Each number is 128 + 24 x the weight over the matrix's rms, rounded and kept within 0 to 255. Layers, rows and columns count from 0. Numbers have three digits each.

# layer 2 MLP down, 160x448, rms 0.0913, rows 0-57, columns 224-335
132131117122135111121148119125129138144129096121126134112106142132105144152133132121113125134155138127135128135113142096094117133142111144119125127119106141142108132135144142145106136161132130126109129162130161168126141152086121126162111114165093145097151142135141172123116119140098105169130124126122106120111116123174121119101134122144
129156127104136096133105125092181165132121130132154159147126116151152134121157110075148134142131145109126099150150129121121143117124186093128104107142127155118099131108090119099147167122129109112142119138110117136127123104121104117167127070118127120140133130118120111122138151114126097150118186123111129142124154134177094145102091097122
133175086146090166130160141106151156126137160105131150105152134114134130121147122143095145099093131122088148142155107084143101136136113123128113095138148104150125126145113162138131140136131125128135069110173106119116110120141152130137121122109172118179105108156134125145107100119132164162120117138114124144149133119132119110146084135093
126103113090134127140112133164097169113114135133103103130085112082150093110131083155144139133139135152099127121131123142147142156111132122126116139118142150118143117130140147098119123072118163121140130137146121134132124100138142126155147124105110124136119099119135112124110094140126143100126125147148081127120108103119119098096120124123
106123173105131154110128104143103117117144113115105109154126146134187119107084144156120138119111108107119159134127123092120088145160083118146100111126132085159068148160115125155102159106112154157165091129102123131098123120116123110065120156134108151152136115147116160159132146128119177128116161114135134130096095138145146132114112157075
135126140108132124131152157115099104124093112160127143096149133117137099102106130132128109125133115069146132144110126106116094127098127091160092121106136151102136125129138135117091115121131130127108154119165134108182124133093097134122110168157102125154099124128100152090121116139141148137119101135129093098099117118110146129059125129130
124102116118136113141158132115084139108097143102166117145146166112127121132128168132129141143143145134157139111120098123127138101155131143149129154153133128114146170132109112157079157170097163095111139104163128156133124142129118154115103141081147107143124172135117097150139085170146117138138079140123123152169143148093155114120084139100
119131138113126128139091126149115115148161115141113141139111093100148120089139113140116147100143145152105125135118159135117133152141097133111148133090136127133112125164132132122154125107118132126137114119116120101110143145134140127157130155117106122129103118141144167113107120100122138115124162105158106130137094092119093146121130110119
132115131136154097123132103121161120081069135107136067121155135147123129141115097182135143157137138137134160148131110107134136141082116121130106117129134098113134125128105158103150137127124124125122082131100133140141145121172102125134162154128110135101155159110099116107112140151145119151118037163110104167135141138098113093129117115133
126115137119120157119127123115099098158112149124121141142147111160140147106101133163071127154126164118179167151085154119147095146091149110197155124138108163148132124111127163110144117108129177133115164118103115125123135103088135086150188138149117097125116138156165140126133152105137063167163101138129086160131152128166105121085113121151
135137098148111112103128083095121108087080123166127103116153137114118117192128147129113136131109120114153113132115150158123138093123170122130115126112129145106175103133098119146104121119159153134125128141159120122083109110143148131157139088151106108115142109126142124150110124123136118127147130114112124142100165131147147105167128132106
139140137139115140093124142109163104113109109140114133126178163100092114114120129170087133116076156104146107157113107111104152088153168058148133123121102131139139191134132157150100136121135141135139063132100129156117104159112140118191063135159145155102109139133129159113124075147117083187162133143142141152115125106112128123156133122074
106197171117139111152123085104107070129188112147058171122080075093129137151126078140155154133078130145156146103142133148150120184120133104153132118061113175079141146122151155151113129084122181140076199095114114147161140124120135073161118173085134147115129105144128174114168119105119109117138099114149093150137173081084112135112082134138
121125110122107086130126155112098113162132132084139118111142098113148097132144099080123108109134134172139151181131139131111122109159151122072082106111113115124122142104155105136124129122115094091153130137165097120131132110112131128124129097077116137115080139108092063144097112110159076140120109147140098154144147133153113137139142167121
120113132088121140140070153137110113117145136173141160113121113111137134092110108136142142137100127119135158166124188089123161092141127094094118104142119140122159146110088114143103118122139117092166122123107112151152100152145077166148154138053130178142111116097115120178142160097140136140124129118124071150118175126113131102134124207112
128130153110082130106125117179140117115124132144110157111123122150076168122110140105160132130142138150146134173118098137099154144158090112067126100115147144139100154152170137105134137179100103136113081099110102122113092112145152111122174119126149112135122124110141147125142144144140184115123132119141172140121117144110121137130143130155
115159089146141156113095169101124159130151139082139095138117103150203080111132127106128090216149115135124145153144086121130117133132142142177133172100135158128179111141102090130121134118093133107161170162105159143124113135185021099132109143133167156128098113147156121112113082099143159112105123087138116160116151141137119150133123123101
130079083137108154193167152120137137110114133106113177107146162123149090125109104146123152097102167154141127127122103157134133084117105112112144122142141081125157155111110132130123086141139154148099116084150138091130125116104169106121122104141130118110101110144109117160114132123137092111104135119143094130085117111111109107102101143112
114118172126179100137116110146165139097146114124134127171075106121117146136105138125183095110139112151081088152093117122157138114115140134121107137138141100137103105108110136112129137118108092146125179107144117114139110089133137124150135123157146149157103144111140123146129140130149149103100116123165152154152119111107158153152090129136
125109156119097108094139132149095108137130100110129125149121125140147155126114101145152084148109120168175105151175164131111113146132081142110120145120184103128137124137144162141165112143080118154120148103126127121146130145087132146088138136120138123108119128155165118156129141108162163141155109124085143113129130141082159138143109126137
111107147144120128150149150125133136107096125153141157092136150135117068130138149111080144136128149112095113129150149153119088135122104121152148161173149144105129107144105123095111119146114163139135183171119149099111139153109118095125080108072157139149135113137139124110139122136155081128151138122138124100111125117122136110068159108115
128125148116131125119115145120130105078098101103124098107158127141143135113096098119106130108128131148132152151135086104154117100128085114109144159144115146105149137124132137145152176156175139169110193118105132150130114118115107128124104149107129103146135128130145148092099143139162160085093114162127131055111108097111125141147134156146
137127144114081131121115112136108122156096146147135080150161111120134124117110114094129120133115108116166153124143102140123157143140159143147136148168114179095126087142133122146105159134109134090153124122101130171137122112150119120158133123167101137125134164193154139156129116145131118125104151139154142166111179121114127129177120123159
168127120143117138160147162084159092092128124122121141096113103105149159154151094149151142138105167114119141133173140123127098115126136114134096109113167104140107152165151126121151161128089102141122096162127121101109140114131129160061133143152182124156139123119127164115140142110130146139127133145131110164119162123153132088105080138116
141147128132121204094162121145127137156098142076116161072107125128121142130135124085147077120085115148157141184102165123135178125170093132076121120147185147116123176127147132112174151126123124142112117138095096121127140068149128137093186121106093133134112084115112103125076171144133178168146148144122142097145087140117128131116113192127
142168140152170093092154138135134123120102116165093123164110165129149139150144109140104123128130113147144129082188181175139120111112164124097140144147107107142142111158095120176122145153101096083173096111133115125148098089164095131123115120145156097147143159107147135120125130150124133177102147058101114123121156125134146098146129121156
143161133072114123126092099123137098144115124129108112119103108126097134152152139078129137129143166037123145154127118104141117152082131092148105109084112142113134197164099148112105070124141141133105136092168108134120082068130111144182090123134150082153134162101115111107128114090130105144125143068112136140118135137064171038160193126147
149103104167121155171129125107145131145164131129123145101130127142153148087140112107150146130130143167108127147105111128151145136139155128128088102146106125135123180142108139145168116113086108118133166152125095120131150118114155148147148148095157123104163109106079108093112118126162126121129126159115085163110136150125118117106142122111
144104141154138133115127164087128107131134082088123121138108140107133110102115129133149107134093127164118147124133124125100128142120115148148124111132138100134115141133112124132112106101127119142099115111118121123092116105142149167142119141118111111157136131130104119151125120138136131119143133139152185125107113123103115161181139162118
113108101158173164174130134153124151127044139072104122122068175153156090088102117112078102150119125118113150105130146158183142113129157147136147104168153100145142133125121144118167121135141150146141121157109122148144133090141108152146143104147125157125109132111111132124068142162134131115099096155110156131133165173162108116121107135110
128116135128119083129173088132120121125113133108109152138143129111153136106160116127156117113139103149129123110105136131124126176139135122108141151162153101111097145165143090097151144117107106127080098140116145096102108143108138093107136131117104125168136161164150151112146127140134116165116139166121166111138153115150134113143147170108
119123164136135153088145125088122159153164142163164143132157100117134137086114150115102128108155144138193120163123111137131141105167123072144106138090126115140159146140075122122124165092108119131144092109162125126084110125119143142124134125137103128067130107115085107135124145099124134146124162227142107119162133133106141136138118173120
144153145130154130151104120101135140077130124125152134107139138106139166176105125151119125130145143145119140149139125098126113080101123103083114135103113071119101091124094115087124089155100100112166125122088119132165111137109167107064113175147137081117124085130151097102153113166153167123100081096143094131081101135160110138136132131106
142140128119124090185101179113091107124119132121182151133166139101143139166121102129110117097174172145120150147162099156073090181099158113144127160175110100128078077127136069089110149132140152056101158142169202066137124161160146116149127174117124105095150099126161187109170100087122122183113134125140089113134133100127114119067134118199
142135082133136101147085146126167150192164109124149131111133106124122086109167179151125128129090121148097118120083158103099133101141126125154100110100082137129111112166134082146169080100101167141176128105142115129161139093115102170170129193128100157131122143135154111136110095091127135120108180128114111180115104134120141143120120123179
141108149140091093130178124130084118115131126142125169145131154120133127125147129102150142152156142147114103156145089191065128104137154143108116127094142180117107126108170085099157125117149131080105114115119133127092123133126152152129117093085120150099140118116145106126104115153130111180136137151116132130102081131111135119143177097120
142150141176076157115136143124155123120122110151132101108130113124150110098139126120125122123184116098131145136088169154084135078145091068101103113110118136099170166144160119132108156116143148117105122077136139146104147108143150158104146111119100125137136087149141096166110202119156138131107140143138107154091135155142101151122138114154
147115160147113108150144135115134136154171121087149121143094094070145153155097107120123079146120128148113139156131126124095113109102124131141130157132079131138090101182132094164130136145148158171145093132131105098111145175160151144140119139092130124132210129127147149138137123163161159124123132154125122098145114127132183126081149149155
140142186145149121113120142159137167136103124092110144120130140112121107171146113100140153133105097116116125068122142144182141090150129129122128118149150136129128152128142105075121164121110107127113083104141125146085113124103133162102178101068136126107127170107122129124070104148168103111137165137121139111146136138125162107148125131121
143124127144115144137130128104154170140156106146180115150118132118108143145131158110109141135099147099100107131119126142083155144123195100084147113117133128128131123160130154138136110109117151143133134129143110143128129100143110133145164117138110104095134149146140129087100120114131107098136162139144098107097105109101166086137110156116
101162109115120113106173188139094158120125067030123099149158030136201075125141126145157114136164104100119134086125099135137133137148101136112152139129162113132157154158145107134098143054112168149145168086114095122131108126162137150073086162090129126180115171121111147102114118063179134164133095160141117172149186095145110115116105130120
134113153179124159134158115143150082147109097129085167181126172126154112113127097132124108139114116159130103124142125156155087095111118108150127137130092179129152080122112112113155153154139113108102136108077106132133126129098140158174152108159129100146152110102124115100113127159143131117114102156116113117128096139120148174164133096106
149126119134131148142126130151113164142116113146126138097122135089120150097151151090130165158178169123163136129149084090111119126117151150146068105125137168138121134144135112108136132143132104147139118146172160163104151079116109125104109089157132103132121136090113111134106091119142113114120127149126135122096149147109140115099126153140
118094184125139143144168140087128150152138129151122149140121093140181140104130095157134117104113120168108092127093166153113099123146139138117131150117139121130105114144122122112098145172128119139114099125138148106105148142101089112105122141130110129109129117141164167125123120124148079139099128168151117117119173132121123154115121133114
117114113085148114125142125141070102103141119113105125095139133141181121156126163136141099145120119133136129150136154168112105180099091097183145145105085122135126083130154097098112155127151072158081122143139133116145094188079133115123143175121120136151178121154153115153124122108110143138159080112122144143173123141113089133166110094136
111128115135135185157141143150081078169111094147100095208146122120125135121124130103158102116127114140129105138122141158149108138088174109133134146110113145091138104125108146131126099151115123105125149103133135123179142164161112049119165118149076122151122118135145133097135109112122087110147142128127130134130103109154155179142126145113
097142158149137140133163119124108127118124118106154128140070120125123075108133120093143108063145166118113147160080092160094120136123137133127105143127143119107114107149141171149161088133168098121103110119124117116188167119156159137148102133123143107143183084142127142135130115162108155138098136127141127130109105104127090135117126110139
147153130161109132111107144115086145111211128098164107099189129121160112139149160164163140123137169160104104074112138142071162151112140101162122154102087083141121154127131124144117136133116136144165152155137140177103106103093147132148156131129118143126177125117128078116041191141121137103120120142180125097127123130161107129136121144127
129162139134124103123143150136134126109133154122129124115133105076104119157131097126156130121125130137125160127127150149118114150159155155165128119123118118144119136136127125140121151136095130107115098133118134100104148114130107157110095143109166119130134136099120109117119145131161100150157125126145112155138157105130132167136118121113
135124102173127119139136178095123102083133119127116133117133118079146114103131077139139118118144109104124155137124136141110124164165162103139104144160153110140105158124128118112086142152123105143129121135053145166143125130094134113144111131142128139102111112127115145117192107125139143199144118111125115170120148110150112147154118104112
140153105103126115153122128126101142160146137081106095133143150147160071136105118116144148132111096118157125139154129152139124104115114130115119126129122104128127137129134125133120113094152118122129114156132137131112117154157177115076134091121124081117100163133146091115118124124100109113137142122110096126168130124132139121134099108119
118100095138117126159136097152139139121123141150101103119154122133141138142150124126165088122109098102132149080137133156146144070078187115156131131124141139118117140169168128138159139199128104089120137114147122112100098152129130157110105131113104133119142100111119147106080143143126119136111136124115125114163131143140159114098123138095
143102105113131129107102123102140102118160088139133117076178082143121169155179156162163127161111156189100129100136173131151138118105152126203111092108107138142162181133105135118091062133122114087191115105182083120080100139133076168166120124140142104136140163148106136094138051103105116111091128182127111141116129127134120124118120124133
115155112138161138125095136098123137138103111091139111160125160105131067116108146113132095134145144116113128149149109157108091158118158121156134159120072180133130136104122134177150114143139157149128135102130145084109112143142101150126135132126139132123140167145134136127144154134108077166136086067135128106127148137128174126136124142115
087160098120139117139142136117107107139145119102091156126144121109106109137137116160150104099121134116122109129137104098129097138141115151126145140112137111156108145118139151130166121106143094128143154149132147117198148114102128150131131138113134150156101111138119135148102148127125126129171096133131093177083116111109097159108147134170
168148124155132185128164107117139095123120148145122117151109127122126137139121131126167130114134149140121078135142084105115118124110118109077118131127169125099116100154146117103144108119196122116144141139117127145131097103159138130101139140070118151089072145076137154155126127134132143138147150123120159143144106121120106152145129161141
114128128128130137134102107087126136120142129128123131130104107136160125098113107121124147131100112134099125078140147151121093127120159124164118115116159142137130111140166140118084102149122120142118108129109122108111127108130146137153105155116081139107143194132117128123131106123162097127124125151111159120130145147123149123162111109114
141150127139116063095107129101127116145095143109132124154129131120154108135157119148132161147118160154143116097087134145146119116118080155130106124122138123117099139157139192171099148138130186129151148156095114104103101112105116111096119127129112147106098109102088147139130153150149124135168115100129102143135127114153084089067102145150